{
  "d_model": 128,
  "activation": "xielu",
  "positions": "rope",
  "rope_base": 1020.0,
  "rope_fraction": 0.25,
  "init_std_qkv": 0.0405,
  "init_std_o": 0.0405,
  "optimizer": "muon_variant",
  "beta1": 0.93,
  "schedule": "wsd",
  "final_lr_fraction": 0.0,
  "doc_mask": true,
  "steps": 5982
}
Each number is 128 + 32 x the weight over its row's rms, rounded and kept within 0 to 255. Layers, rows and columns count from 0. Numbers have three digits each. The size before them is the row's rms in percent of the matrix's.

# layer 6 MLP down, 128x768, rms 0.0182, rows 17-89, columns 384-575
091:107093136160124122154142095090178123134122120149107118116169138158106165152174153157120103143119138151130112107093102121142115169165164095128123129109153168084130085169095093105091141118147097164067144191159132173130110122106161171097122146143088116091061082090137108179162145162045153105151117121148117114125127105139110196089109096080148109157099133144149142104125145087018128163134108130135107196210154138134156108141146163143131131122124113048093136148069175123134122154107135175123103173181120096195111077166097107225119178125116158106132125131166155083076118102139147168
100:147131127118136136124154157120161149157134118127097130101109130131031086102164102160121166105122113180108142185163090175234134133131141111147061156135105143151108182103161126120141101080133092122110129151169114114148112170119115133143147168136124193092122073047161146124086119135150137131114103109126131159115152112176089143109140081163120072127144192090157113130103168104096117087146133088162133155118081151163107094093107136105192040113109073161119121108055160078113099071104110123093120166104124158120125075098143129171141181101154108149123115180111116134131116159113111152
106:098157074119120145119182112065152125147120144112122146153082209098165115124145132158092109161106133074093119115166153131175142156114134134111087115136160109140157105163111159115145082117102054132135136118061157115185101121138120103179139122174129198130193147110090109111096128169131131128123079077143084110144080077135148063084146173150097120093102071190035153149100136134106156184094112123119137184135089075123118126069073139168147092099131163133085091125076140130160092099112160107117105148125145122125097149125171149173120087119125122072128083137166151140112155123162130163
094:145146101114173092101087150137170164107040104162123128100090124205137129175117100144064134119159139106169140114125129050120152089140127148129109149130146129189105114159162147147076113113107132164162078151141093083111097169139123148107054095206191131144134126112113089142115095108143095106129094156092117135145078087141084106134121146163090081148151132127145072165120138149166186148054110113143161148108089104106157113127109112168106160155097112145132089090105118173141101116136181082133182154112189135133180157138105173085146133114168125151196118147181112157114068123072139095
106:187100132082090183123139169138148110133125111149108183162127152107096112163183110087131091127121128101097191062120160090140117194032087116122168176122122172147127114178147070151107129158133143132199158096128153148088106141119190118123100127130139086096132144116139143065140165166104049101168203156178116145154147127134100145080128149100115222116126139052201144079161113137158164118145150141143092095184143074118166097108187146176085116145193128141151089094143144171138106152081127113157169160147091156105138080153045156154113137126143127158125164160189108143135076081120085103
102:134139127161141157145129081123138156114118117184149192112144182113063128118124110178158088147131110114175126121095115089161096170165108101105142116148153189118129169165156122175083143106169112180109146133155096142119104160140125144137127145111145075118133112076149131154141178086122148095105149144129129122115132098155149146168147141159140123096126150122133123127123091147103128106131047077149171187139093143085189100102142173156130126212121110131132126149144148152215108106108092141146084159214125135133153077147183102103121129086135114137102124182130117146094128119091152113
097:146167109118112132093156151135136147155111118144170120177162077152154137096159082089128167156125128144152091140152140127106116111109139140119179099204175147122111180134121179062174122122157079132074094122099095037127148162115088172116173155135148085062078083097108156111138101170117181138090139129162127185135100093171115152107083141136106151067147126119166102178185146111080131145158144088153156113129067185203135076130105141065132099149160127155093121163109114201136122149035132085119065116124138144048144103124154151124145111115107091104133099192196145127155110136165106125
092:114147147131145091106125149100093139141122186163143158165118134128102111116081141096140147152134129131084131162092091095086129117090071120114166142050142161199134125086144125117115099164140163127116137123155122100095217139130093151112159118095150085083112120139111064195106107076111198069141105138113145101166084166135076157134090149127132118114142117136088049141157101069140104159166088183162106133111115147094093094162164120214105145142116187171133127136142130156170175147159089084149085196148131146103106111150197141047138147100134111112122091158142144131138125156123103225
089:165155154136114076105137085182144124104076111134174141129156098137130114088078145120143108126171160113109112123158128128105142160109123102136100120149146134106137204163149142096120084115099151126082130158093065126131143108092160126087116193166130143134113098096182151165105142137170087178171200110126117114113106095194108111112100182168094137128144157102115146074154036091107091167137147091155151124116183135154115151149090075145130148184101180132170219090176129196140177122156117197133076114124146135140098130143114141034112130088051140116160102109106156191156091171102140170
101:116187074120207135138113166129162127093131149110140115131107161098095129128094137117039175064094142145162144126079179135115224050144106120137150067125113130087102173100096113167142139105136093173168139100157092168153131096142110137142160123136171137071126127156109121119150086154112159184082124142115152148115106145100151116157154097142141158163113118157116079133154182096142099135081111169118171078099124099116081131158109037148137123146141150144135104122123181127140167119155089162076133193147069122120149113109160125145110152152090168138112173095082149123150197131139148129
123:123166136119165214153113190168171158100159070113137141098126137097127186091118063123114141074124134091126217116109141125150127149122104113169147131121140185144151121145175124214211124155112169124126101136081127153182128077080141117082110125142066121128122096089157102063151073145104105150090210106159117157073116062109102122159139121117069125083086190149088145121151122126135156077155176120198123155099158120178106116151096137133127106093129161171133145100054097143102136122133111119148086088116178125075095090126087168131114120080205141132116148075149160144099147157118108161
119:112111129144115135148087101094099146134131117112135096171145096151075152113092130095211097153104098119121167136152120167125102132133165052107142135117146124205105118138138166144164069072154145140120162066073054115171133096093153141157091135116052143100123123081109158112087116083113116126118112033130024128100099151114057080178143167125094132156131058174151140102154149093121128093146107076109131171139103135169113134147135126088137140154095128112091100107116116118146140142159160219179136179062198118200146077123176148127111159122121089180117109104065113166200142144168068144
102:085160124144145140127183139136123130150114152149108174104121160122148103181125152138180151131100126112077114090132133101181077149100152106085178139087132104170152142100089141087106178116113057159098154100078170191129110109168142085146128074081118171152065125134131129121171114134168078121117131136089121118097173121149109126124076144127043141096149087113182094123093178153126105118098144121101121158123188122115114107162124117161160076129126172085157099147077154192068107093065091080101123160115114138177134115120117108186122110110112088127106075119163114148147102078098058130
099:119105075186095111064122132123119125123125167111084142178105055140169093094157134118167142131126128099106146136088084153133125132129151187136138169134168147089116119181134140151129097123177239101102159128137168102110134109093153179146093097136129148175187197167128179146130149115129119043065124141113120097190135099204109144178099126152103108150132086083122111157160124091105110139141151163137162152160117131142095080132133183054109110123149181165132179136053152152088123140061124168082151131153139090120117167145158110118136169128055137231096153092120082181143079186150138141
107:150115156072062176116099080096127111110104089138086104130103112119138141140117180099159155145143132183138127137116152088124077117117107067137183069102092112151125093196120091155161148100158106132087116178144083073088165076114177090196128176127097138107104077159123114101057077123143067191122104095105163180050103124109150115105094155073079113068160169158125104054106158105122106114164178083089092176156157175120127137148124052109170078128108097149202113091148110100083147096126156192115159116111113105159093107145092081146125202104159179095128145139115110056153113091188148105
089:119119135135115128127157081184095125133136104154105117073107077094128057196176103161199116140184106161155163099091149107048070141118151131128065139087101157155158138106154143089169152171126100156186126094094201146155166114085167111135169091178108114092105085154095103176107137100117097129112136113114094202099150129097117178084111145147151169105182089127140153178126091131092101085130105122145141133140070111100083117164177133157115090176155177128146160085086183111172126127045096086066173148178123072153101099092130143142107149172091112112160107103129131119146118118102059134
101:139092096138095150101161122167160122093110111189094159055093081101131128189141174136093159114133133141107119158066165123140152088188143089168099162084116167080144092085126157117130137166141125103160106092102126100183163116115191134106189029117168134139134108123129122148107152138162116140111154119163119131177113097114084140144129075174114162083145094120145144144160051163077173137158099196158176083152110120114110108108152119119116141181141105099128159189121203149139099115123127123170171170192137069142167115183175121128101185165138069146136077133145111102085185119114086133
098:131154134183114107074156073103130105065150087145129122135163141100110192121098151131092129140155170162137117192105123124139139155131184118062216168147147148142145071103083103159135055087151132101120156120113119128153126167118172123139142146181160154088134091142115129125100163100136131127073077137164140103097158217106133138140120124120140159067135142114134115149145069128094089108105123098103120119161114142099161086119071172108093125056158115116101158132127122048126171132135109176182168166099155195089131103129167103167139136067119105165183103151085184172132176124094124120
101:088139118135120105134062158125126104081093161122114140118064128118105147116108174127147134144143176107123081133091155186085141186084147134128111070182131157110122087069166203141163172092131073122149116185115162130121128173160112134158172115157197088112101105190155136146112142121099168065159106128053168148111114132070159112185172136080090107110143081168169175147116184091132107173122121144078114181111129065221139111181131160069151180052073154159146145078161124136066169123140171149147104172131172094115151134075115155166158101145143126008135176072204157117136106110142089121
098:093118140129129163160121113193158130115157116125159130156159140173103187143124128085077117100126166187150149150095141113129147069115081109067164127081065152104168127101168158076172148145121103133124065121090114186150135220084153112164093142106115094137083121127140092174118116128091125108156134133115163121102099069103153169151122114172127172143093155136202094107155138112120148124123170205201164132172130138156044071105104111035114141115143139098177168171098142155113125138091118118136111126146179118163168141126107159154120130065158130105191125132122141135072158109103136144
105:134121085117105158141138128115149044080141144126101155096119183149134098132154119182049090126092156071108157140103144132168132177118163134122104126113103151179112130142149112138110122109124189152130247159111135122134118100102064101166133176146151149128134126110084135139139134109121130152163091104099107155141150152120141121176114160132117119109134087082137126089154150151166111130095159083132092157123080103115122130172104152170123112127136136083081120098105094132141112192104085069082169184082069112141090114186197105127078178142176151111136136170159167057107071210094124146
101:126177141144145158141146168103074117083090122152169119132118075084167123125131111136086133163158181170100136116173178174122075121178105087116119116100093108100095058090094072169158157158180127100156055162133099060144160156152159189131056146122135113092110090142135138175115113103106129081127098150113094149084173081085172134211118182059150168120118105122127119123139142177109088062119158144134182090088126108123121096132125085125111143194129119125143088109127099115115140168149115146092106155148140139115113109155125135077114072125084114172155056120113130103126155141131117158
099:112190150128086118104189136176202227080119112121140173133125116131176117132119157178179159125108156119114108105113144100103108163130052099133093085159106144166113169083190075134105101090143135107194090086179122174149147132151102175103107106159163147130158176138135085106073197125123161132094179102147183139118147112170123121206121150129164120121112117109096161083131054120166103065094127118105149065171129103110089121147101139093163129095111162106132098105150154132155127061103152140109121110121102184119166207136166137126093129104133090148108109153115116089119153134183125110
101:165152098092086100134137106087093191060135130128123117100171068118148169110132113100108109141104182159095170080120171099099177154156173196164116120165133067161129133114159143129133104080129137112137111144053160130121138146120147077166104067150167142154180163139119084176163132141144107130147101182116171173127140114142127125114171163152150119094160132136093104152091131164087117147080140148132147130138088134093133104137160045186138102160105120104186184164109149150095114133106094157134157151161130089140191140186153114106191111112081116145131169137102112112188142092116093160
156:110149079107131113167096125141086121130132137077102088168136146096169103088126138159160148173177138120118120148140124144130091110153147153118145116145153114150114124047088150103086144115134125113169138118143111100172037105128133093121077178077090099140137154109073184157104114178109186077136099115134131155156156200116095171113114107151172145182127105144128158098114141135112106059166142138121112133116080144173113163128137084169150100096155138136069085112099109132101139099090091107116180120085099143111100144176128117179138174108153154157144083121131191092173157140135129113
100:130170098107100196131139112088114170089071118155160127118104130122127073121088137102093088123073153120108071064091115082128093161121150090090130116169137159087143150099191124094149132087118154161143172073100161133127134120142160107113108148107183120145047161166102127135174203112102098133171130140117154118130123090174153117149145129120149089115139207090068089107173082140132185164162150131094142152099102164120152129173188152108117169136116087121044172153116089232080116122125102090168098142127142128143174148108169146104135122000081139105089116119117125109122076161172166147
103:140143113142087111157068117126162149201117188165117175128120120148085140146168100144133157119142100083153084181108116226103165123105075158175153126114170130141147157096131122152149142116167119055160121107126131114091099114154097103112161181123119090098192120095130150139192115131134179110112149132083118147149085149135108131126140101157086109115111071146149134092130095145112131123118104152175140153114148130118216104135146079126103095134124141134164153139118203157073116130103092127133090115113073114175123162169062126158170106181060087167173157141098092175109116167126103059
105:083147106113213172129097084141125096125086105111118126068142129136099169106166165112103046076136137108155061146148120137119127142151118074070130108067126142119120184179123123146158107121134140172109193100102114127124171169180135137076118093120115115186185104086072148099152078144159142124137132123067068123150127134132131172124124107077092100088077195097123059146126137116107127101121107164131177112116192113160137131173107133120074162148040141172101141137157142099125095139139128138147078120185147117105100099124103089099121180153164114176127143124212107055211155151125076165
103:131125106130153084135097099132163202132120163129117138115133134125136126157088135185126062079110084140088134120153166157150128154157140142091135168082122133135139091081038067132118100111114143066124159151082190115140116071084124156136160095078121183156087101169136113119088127189098156109111090084129143119130135101117132140150090171144085174114046128047130134171071164110078079166140175088129127156139101133168101089101138149208147188105121134084144164176119079092133112090130190138069139116142118131179160137143190182207128117154187132118108123078130138147124096141091152097
094:062197117095128146084165114164052138107139112143140126112065149142142141146177116101122137158163186120109142159123141114043119119132102142111151103215159113130129072153130082080082165143165153152142082162136147203164108042135085062151103175162126133152066063132117173145110092113135117097103153146115104198081157113106159075136170172135085153167143089145180158193151158117178093119140184157091127172172126127117057128166193115186103124099174113149125143109150114135125124161070133099184139145193145112099099137118088120105124139091145116093133093114188161125164118154107124087
098:115164113109145151170133167096104165112073085096112114118120093107152110169146117146152164133123133110103179142146099139140101168087126142165146109181155067214178125116149168149111142128102137186099122126122159135063103126097058083147107090093070156115142170118179103063095150127127103166113152118080067116159132106162143106113114062164143090163119112125125062093196140133153149127151162156096088178165167130161083133151125119116188133125119182194115152091157111107116126116128101147143105105103113133112147132176075158172190153122120175140143087100107075105138080133132158171
096:195150130125080132106148101141122142130130147125110095089123160117053181126171133182098133147213121121146156114133119111130104100138137140051151125131145154106141162124158056139146159142107119131148146122180117084153153122091108070150112147053131173196153105081102095156105189128158107127115114143083106108188096134173098088119098121131125117135109099133088145155108075131168121154146112192141164129138105129134108125142169098158075112099193122075086202113114075122121110094114084097147146142139143122103159218093176108144183109116116162129099114135076163098141143165095107093
103:138180110094133113074085095115153132130179163117155117097174103112081152039085073084161141183154122150094100120147135117151060136142117137159122153115145149157123152092068145108170142120092187125130105152149124118162110173160151090102125102081159172131089109098165112083156073132095160091042113068119087100108117140141095088121143138200138107108105119138128141148078120133205104069152110099088119106135123106126108164139161132140136150075121093116125153108126090151095086149166113102121166141108084117125141138031143083139155123130114200116059201093114128086108138159170167153
098:059115121133144120131158152134133117097105094109088134127143159183150075090162152153153157101138073078175160102101050146186102085167115157138122157127105064143152188141167123134121141085101087148196116106100093125045126140144081142100106138142146134129095139128180206102138137148146086217133105124122101150141163140131158194152107142118132180072117140081102091100099163102158149105113119138188126144174131076123140113069116093135125120110114110071188104137182115115136047086085153135115133144073115121126155113132146147093155098149121111131135150123098159137141146109104101110
097:122118133055111121139168182119129121093149082118147107117174163147120107114133173184136064136094164091044123114120118142133161179151106114141120137150136092136101199066117124154095145148153077124143105108126125144177145179074138088125095128140113141139151158111133182115128120162123136132105154136137151168162141130150168155172088104105131034114107102073167158138108101103130168082153144158174091110128183173056071202132155043156179148161181139122138074072139132119199135077123146228077121134115121154136122111108102117170125137137170175090164112111118125174117110119100093136
102:080093132071119137131129128087066128119148174152108123142163123165040110147120130098095110074092147130090098133144100159123091171129146072117111112099182172154159147104082098190101173148176154127098087084162084096193128134150112110174106131103149159116129163157162097121074138123168104111153105165118098156139081130132133178133072144091156116120166152145130141125077173141186172113110107109120119132153166157138104133108058150081152118150085103114126134106204129126138142088106105106127171155171062140140114125100079118155135123206216165076135098095081165122099179164165103177
095:089117122118104132160132143130148154109131119149164116167140088171127115122145098139117129175097075141075112102167185151097131133117127141101090109123081121119155128156204126165117080119133161117110124119159072103147119109065107173139204102107123083079144079157120106108080087148086130114118175116138155100122067153102122079095156115117080151074105156100137100147167092122160132122144129115123118084134126141094093110145174213175185170135072126110102198162175129239173114120133133101133149055183113144101126108092120163124127122123119160104116111216099146169153114088172135118
099:078165131122120094101145113125121069135171146095088126132085139114123125087125139148134072134108196065153161095118153066132129117147163089143116092157119174109119141168146187093081154149135104150090143113082126146114134104191150107084100121104168116099209159149154158172125136085151102129100150135159171131127134019143155190185178179104172174119176095109140187119141153152172115103141110181129175149088166150179153087196094145140071142181112125120123129158133126163074153126125051165151127107124159084115135157102039059180160142148116129147122161086139095085088093094110082121
103:114108164143114146116167130111174169143137064170119157172136120135146099054128141135175104170102134084110129130148103098128175123100035133088167114157118162129143141072134099103166150113181082117112117150130116111147112158142144134194189137155168062101131148105161127104114160132132116104126078146202138160115136102098132096150122125115160070111167052118144182195133126100137196146156121121105140153132076180142093160039119152131108108130169137185160119134045091140174131095135162083092117130160137162114115147111094080147161134098138112150137145135074114123112077063195101121
102:144165183122111140166182138178151141057135162137089142137090097078186132167132121174122104126124149134122201142131155062173189212101116081125121173115088149115187102111130095079157130128110148114148087067158126135069115157112086124146091157131111143082154163116136128149143141165106082148171132096168182141190172101123163088119150118158139117104127137101123149063159115215124131148145131198140108129076137116094150141132165089096114195151140089135115144139159132098133117125119096083138147146126150123187155160124161095100103109128114120076108146132153096112073152072093145167
093:176108149112084173175093130147095183136145056089117122154183110074143051145225090137146154108095148137161136156126135108123132188076072127141158155105143131114129163108137154149155105141172170146165121164141111124112114101137162063102070089146128159099115130125146102098156175125184074156153134090190113155146072078054151168185105128119107087165102077129087159177136149129194105124076076111075149152111182093090072106156165142097197128102127143090127100157142179108101140142175106171124110135126182146152093140167151173141116173125134083102130155114142113157147141113135117147
099:136148087132190170125143129091106096158123116137098107189057156138116091148129181133065139148124132045151126082165185117168107082200121164120157079140119138152091172128143095023132166067155126139126104154111068048179169120132123124147129124128184099180144120176142161130097145124135110129075177135109110191123145079087089150125087121129117110147137140088113156141112120151127084105154143086115129110171096144115068156111169132145094202146122187074122084094124138155173091104126090162073174134126121087131092159144125104141145157121152194105110097087168119151128105136119102088
097:159152081098175096156128076140079120154159118165147117115112152120124109137205125128133098139173114115120104121131110127108148145207123139113081013142093104150137147147092170174109099101165106083165127160121111124107140119094134102099132155157139162103147143125115164062127163148115084144166135097085119131183104124144153152107142191117125133133114170142105135133104141116154122177095102115173149137154158148138100145160174157161135178186140176098094140093166146149136182162138111174105136162125109158136086202164128117113151161116159129161109177154177154074163146117125167148
099:087082127101152152093109160143142204127146133157155085163105150089143131129106068095152121135135180145143161133123120125132130109181152140111091100173132153086132078093126119165180162065176139087128131111074146129151131146130109145072160211143126143077131107094109081163124148200066149187138117123143106193123178088114151169111165151131125133063165123108170139138132147149071109132166159106162135152181133140091076116046157217145157074123129115088083141163132176160100124092113193164172150183078142044149147174144054115073089120110148137128109135169100172138112147131144132197
094:132118157145099115124077172149105158149091120148185097170074131177142154101105121068107088142114123143178154129090110091132089152145132123142102106098148143154173154121143135136136126080139102177134212196141168139135109167173142118160147117106147145183161084119129119142079104180171136095177064097105154093084137118105132130188102122142058076123172048123177141103126128189092103100116215123124133081144174139153063127089173072079118109153081136136182160136130150100091080104200194089138113099119127082118111125127112119129166111116083096118135165134085171137095098146105170057
097:129128082101182089117153108103120143145123120108108147178110076177091085071144105188178119136163105089112144125137089159128096158156099192118095125163113085139135093098096122087168089090136128125143157185182130077214078121188119119149089125114130131139175147120153047155114170118133169077110126118131120161195129194084129106102130160185103065156167124162121115115127112108165129119148144121089117095099163143107135113158152105178156165073165128114110110128109121128074139153131108137114181175140134079124132133087101109156194181111099211133135089189114150085135098168146124134
099:095130121140166125104146123191102115104152129080099147134076140122150185113150145157123151138175126128130169140120101139116119096144127133137125122127193137138129149140110153136201067133124146090136184105122128068127157112145176203121164050139133131214120117168136182171160135139156127111120120220195126155074165089117159142120110110103111101162126152131164139126120067094098198143081109146117093098185133132091113143071177138079082113194149139101111093157114166178128043163183144073134112143167167092107148211108114099086117126165105168128195119118097181131133199118176162090
097:114117140103124147147147146107094147145199193055157130184144111162175119114086072136134133114119085163184132133185067130123127124121197120126073161178114071181165103086116155131154170098123101163142241144121089191151113105093154144091102096061094134190149162138124105129109106150172115170082150119066150110118192114123078146137091200133159159138076130117144140114132174084181161107164205181095059168122167103137113201141093160116111091160149157070088133123083165154130116111093104115168106128143163138145058141132099161107136154166117171159143132135091168137114112152112144139
100:072076167147190127132108107122130184156122097136106142107137092116156073109122125139092152178121126110189112144098134102074059080147129098152147140128107162130111113161156142184111146045130063091129147115061129122118125153139097141120118086077122177118168076141074086144188133108125155192094119125046080136092126098170136136147060084152138094081108124136087143170154141157125120115150149106143105106108125124136160107171125109149179171132149115063101127101053103119121095156115163117084119116154111167160134077129128105102112110150150129120062184124187145194103139109120133107
094:124122174109097153160100089107128105103183128092184116125121149078174146170080133164116087107159150139113127096148086129171117103189152132142109098088095165160142104075124119070141108110131141060075062149165118115118085170164177087090153163155060163057114099091126086124110123165161101120133115084133133156150113129104081123117114127102179148086165165146040108096115097130175137132067138129161127053095086178131142135100099124152122127147091097134161184128136101095067060110112216122117128124108143068115080153170101120116099063144143184103114207130109136110135144125114140205
106:166132147146106117079047143171097133065160155198095088121153094099124122134111110113094101102184098132139106127131178202136064139159143143128103066078162073106134147101137068172077060123091162141136157134137117113093211121175100132111083167145164166122133115088121087147096124095134128135189110079090145153144120143133151163135109188120106111126131077168149112170143154100184095142100108086115087218203164129142155050116118128126172107134182150122093145072193100124154120118116129140128111159178108117128125150068155114086120065187112120153101137133144110087122142135164123180
089:119151123083151087143109089144149144107129134136110167141145109133157080080152122154098179126131166056119069130133060098119140120182192061114048155158061124101208136118128108156171153126191125190134150078082139197163158148116154102176147121142116136097166097123165105143201186153139137143121115197069081150152128129141125107177160119141114169133077124100120166132143099090127124064086153107089121140107132154164079182131094104067121133104110179095156096073156095111145145116129086106138106135102131094133151113154140094115132170138211108135148113148100148115160178122190118071
102:124188112122138146119190172077171171172102088167092109089140160133140145122114148131163161127086143111043122076077095122154140113037124102135176074160141118199124147120148124124125110167133104118168152176145130133191148115151098144173117142137141154103174105113058128115086147156096102129063129154182107099125119123221108120122085130131131120163124163117157163128126111174143147102106104199154109137151109101058157113174193150173145112121108098122149076182133116116175106176152069154098116125152141118118143114118149130164141159173101129108083149127073164168143089125096117155
096:168156151143108108119139122078136161092108140171074139129175116057102162114059092131093166128149056057138136116100152110188119188138106141098121171127101100134136081165127159185132093011112145135104161155085119152085125173101106171123076144104156106091143121141126096069086110224149111127138199108156141112125073168138114160100131173155127113112151084097132113176153142160187136112054189142132145134135146109082090155163116137111157110106156107130123146119085179075159154159135097097116129132123112097092081086113115127151186143125129169172117145130148113123090126139128130124
107:144165151156137073149181162125116138133086178120098205093083122117119166129127057131133116150178111181120127128110191133083098135143161220113122179107130177072151146203158124162201173085076095140136112169200174096102145089138133152220127129122129192080155131113115136097159167153163166163128138133113135139143119135079161081141145165149158175137147109137121170134147083113122101134114184115089111114137176128099107097091155116103108148107123167158111208084170155154113152095106188223153176059139159104113123148138141133078121096145145140095163122147108186134171070191121109107
104:085150137140159092111081164101141121089180101125170140168209119142106130111120043124093084117064136083153185102060108192171117119113148151143098109110187139130174151123174123188170175143135138121099058134164129151173134140143145135091112136215103163119115180077111103137166155133112176085163098123150061076121107105144144073127065083148109103170157159105184139142069200110154159155085107157121102166105160181132087152096121161107114096164213171123131087132116170154117149109220140185088125154051089162131099153232131080112080118173153118121137149130140140182170105084157138145
100:162129143105111186132153088184148150146093077095109125122147138144128117133114153123183083115161138188113183108124137103145131108162124111162129192100046107164137096104118110206187159104151099143097098138086083103120160136171120175136154101110125145120092079188136132122115118141122127171098153097151102147103116137074079141154149116108129119103125153128176149176066146109134111117106084079137172125093111139146133125121113122092114148143134107136154134101160110093117146110083160144113115109120195110126136071103165075123147171112101107093160106111155138139114188144089208159
096:125125130141110156089134080128173134169135146131143134112053076111068079097136152133172088142150099102115141138114135127131172147171099175146135088132165125116121136135134198176150163089103152147096181163075166067143120121112093180133151131126140201151131105134154110131146156131185142164119153133109109093129088097122094150069159114069077166091147132103145072139161123133104095163117119100137140120100061180161145110120138109068136128159193121105115143151121138179171191099128105168120095168137149103049116118132144096133155180167107138180135131102136220115106110117097154062
096:080136147095184091099097172104158099143127147098089150132091115107128153118154094159106151093108177101156025174142109150154157141132089190116107121058133179080126158116096178069101153168168171166128129069171079132109199125128165170142175107045085134130133142076151200129158156120110134175163100175121125124117148130172117146202089038143125097141123169102082107127077127153148181055152038137177142154154134132121151102130136149150166081126184093106161128109088107159104148140130108155155143093134081092094153158081117107167144060171155116143179139158094151131114144148174153159
097:156098188149116148177157158179115158164128137114121122132181130115100057135121124139112102105193121160162169115142130133176130177179133142134159097142092099115119127086123130136176112078086106152086163073119152130105156210216148135096078158157141164072125115041116121118121173118107153132134119146107105124148158111169127112097106193117100143163133128087162131091168114137067120182084116075139157138149127144184175157142197127107101103125164103102102161157104100104186132142147128203151162093140154145205105144109128099148143089125147075139137195127098159142083148093167149113
098:137127106115171118114133128065105140151119104139114160099106162111112100123102129193090103113137114068156098104069132136145107108141121098142186178209160168166167093057150132188162116168141097114123164100123087142105175135140118140158055144190068159164104111139109105089090152122169133111098127124115105154136104106074178119156121083113212135164158150124141078135152163146172129109122147143066102114197140185125155125104145187144039077128120144167168099087144143097142110153056136086166126104136101113124086130128109128078123152129156139085189098092178133100160070126103127132
105:137191138118172118113077146085141149170140108115204090119122059111116156166108112151165168131158141142093113113140141147101147101148163108186075110173115097099136206118099124111130130069100108064172134140146135104117154202141094099129149172130167077137124063181170144131179184095143187059214125143156153199118139130140129156112096126145106116113151101081152126209085143124073162115197164100107121109157106090135101104171082132092136115113129142186111123111146139161145116075171126126072120170122120156068120105084110116138128072057085111199126124107139163204124111124138084075
100:158092109152162175095140118112133151140086106137084120167064138122121148127111148169153076142139107093161149118181057092099152139177105147139083133148130080098091090090097159119128156101120101111139123179143144183219153130138169132158142128177175125075095150157139148156153149130040132134110096123182132126209075157111113130122219132075123105100119112084124121121139068175184056120151148161123147166174062079086166139143110130097146174089158160154118124125133164138123109112176112104112139155149125108111088154102149124130078134157103170079127099137177116138146130194066104144
099:090117131122125187092124125163154125074172074057138108143105141108099046086112127128142143111083128157111137206112145094098088166105087155169120099171100136143104154176100148179072115095159136203137129127127127094142175109123096127145157149094133111107100199107189176183188130067133098123184146141086120159109138092144165134128152084142126136157159108166123118080159201131147172109149133125126126110105117149107092118197212129114113132153179160128153173108119115101167189136154093113138085159098161116142089150111120118040145119145109148090158133089138099136143097172135155081
099:097145160082203092129104132179071136160175151091172175157169124117124159164128123135121104165124101098137159124142113102170136157152121118124148160194067084165142133146165150098150115084056075128128065170062099174124173152131153125121128161138139147118116174150162174113166148100098131106128115102096164087136065065183159119141153156144119144130162148206149100141109161116084160140086134136055086143123124114102159124122082150087067096110081145129118097197084148141098098174126178084138107060095100163173072109154152118121085091121148110102113145126134124128089159101119125123
099:171100116133119066140143146181124135121188152128118155159146179114115108090138136111097132098041120112108137160140114127132129117110122108111143153170177130128163081156086140146132154106154118099093075066191144111157076180132129173066080115088076167111121133106108120113040185107109119152146104105127122112163157086112090121133114187173132117099128087151088162119092124159175140138076090097079106163140192111170166130144170096166139108173180118159120110120096154098170178123107119148099150160145141152203157131117097089133148192192094124187148208109141068138145152137150130096
099:168139127119124116153135117148131123137113105141173130146134109069097145136136097058163101121085136144057138165169083135142164097155104158147139176168097120063100119149161103060105087110108105109130146194143142088183098132133071170122114160112140171183132176156119185115127112152108034121159062117125103100073151110137175101118103125152127131146161170143076149166112135145121097093129129214140130103153072119119134145131150119115213168172116127117128195099086068129135173103061146146171166122154084079100157150146097081125166156108176079139113180123110074120136105126131127119
095:217142124113135126175091093103148123088087158029087114104131124162140160140132119144093143140093094103110116114142133123136144121162152120123132161116160148175107116070137137138169181132119130113107191113116106119171135092092135105128078225071099143128132163161145133095077110175130092142175106152092151129141105141160101147066149132130168089155183137132136141136132085107124133120150112129180133055149119084080218179114136065188128108129126092087109110156177064057152149145155082142096066090126170165193168137132156136100127140153160141056141100164125057188101128089077078122
101:154110144141179114178136152154146146105166153105100174167114077093139148106120108119109131161098089162092124128112103153183130114105102173130176126124138159169125114133159087165058123080197154128133119105138129172144163129137104155090162115158149105110155147093084107136153145110125156117164148151125148133143158158113180159066134192137089164111101116190199125045150123079126134105139101157181192144129153136137070078085108164100244103086107150184147105146182206105122073106137127131201137138138144096134192117127094092170181115153122161125149170120069178119120096161131099103
103:171159122141216179113114126149160137083090163123089153116115082075165137163213161141105129097137135106108122085127139055144171107101105133126128162154158171124127200178170139108105144121088134167211110144114129124141139130126167134117108145121161129141148128135163116145105148099161083165118108165131134173148129112136114113116093102149107093084152120146139197149164100175147130187137207152101149149119140146095091109071088085101113179162116130126137172112137120134153198089125178139115145175152131143113128136109131154152118140090147127168083173072132149112128129127086220112
096:204173135121167108114081127099207121129077105160173117140168070178102120162067133138105172166173123138166110137094110162224143145157182066095076184138153127115137125117165151126041129113147143044136091068125082087127175106106161079126151123119163172150144151109150137130138120107059121121139075172130124158070127132096164078191122163116134127135112115113103081078099106110205100139135088085149142091176104063129158119084141157162125141114159152109107078140132121187121087152167141139102104138174132090118127101156147192104187131115142226171121077116100099125083135099110151062
093:143133133101148078144185108048154147153121101117100132103117122118140073087148139187097125169106109079119119103082162158142146132092152161140182100134088174129176057144170080125137073131152110068147129118124143064159158075064173105151124130145134156106157113126104140171129103097172109126119134129073101127149138144076124150181113147108174117154047107147090162146172108143094103127135154120155084150133139146119126115160076118108082124164154133087163135133145104074194112118168141178114133064197111131112163088100123168118161180065183152157166098139119141102187121136170118124
098:121060146146087168149040084126098169132139121150118114159092206071126123106133188057130170170185139192126123125180118119166164178141151118180078093121096102124170107148105178145121137084120111145139116136139121137123177180178118109099148165118151098133125162132152191145099167122109169168179160131152098170142107154114158069163137126126145172128169037109154116107166195159177157148137150175164104082063139106079134132109169128136163125105103155098092139161103121102176124132089117135156139186082151126142136124128093121136144081106124172143106174117138127100135062133101141123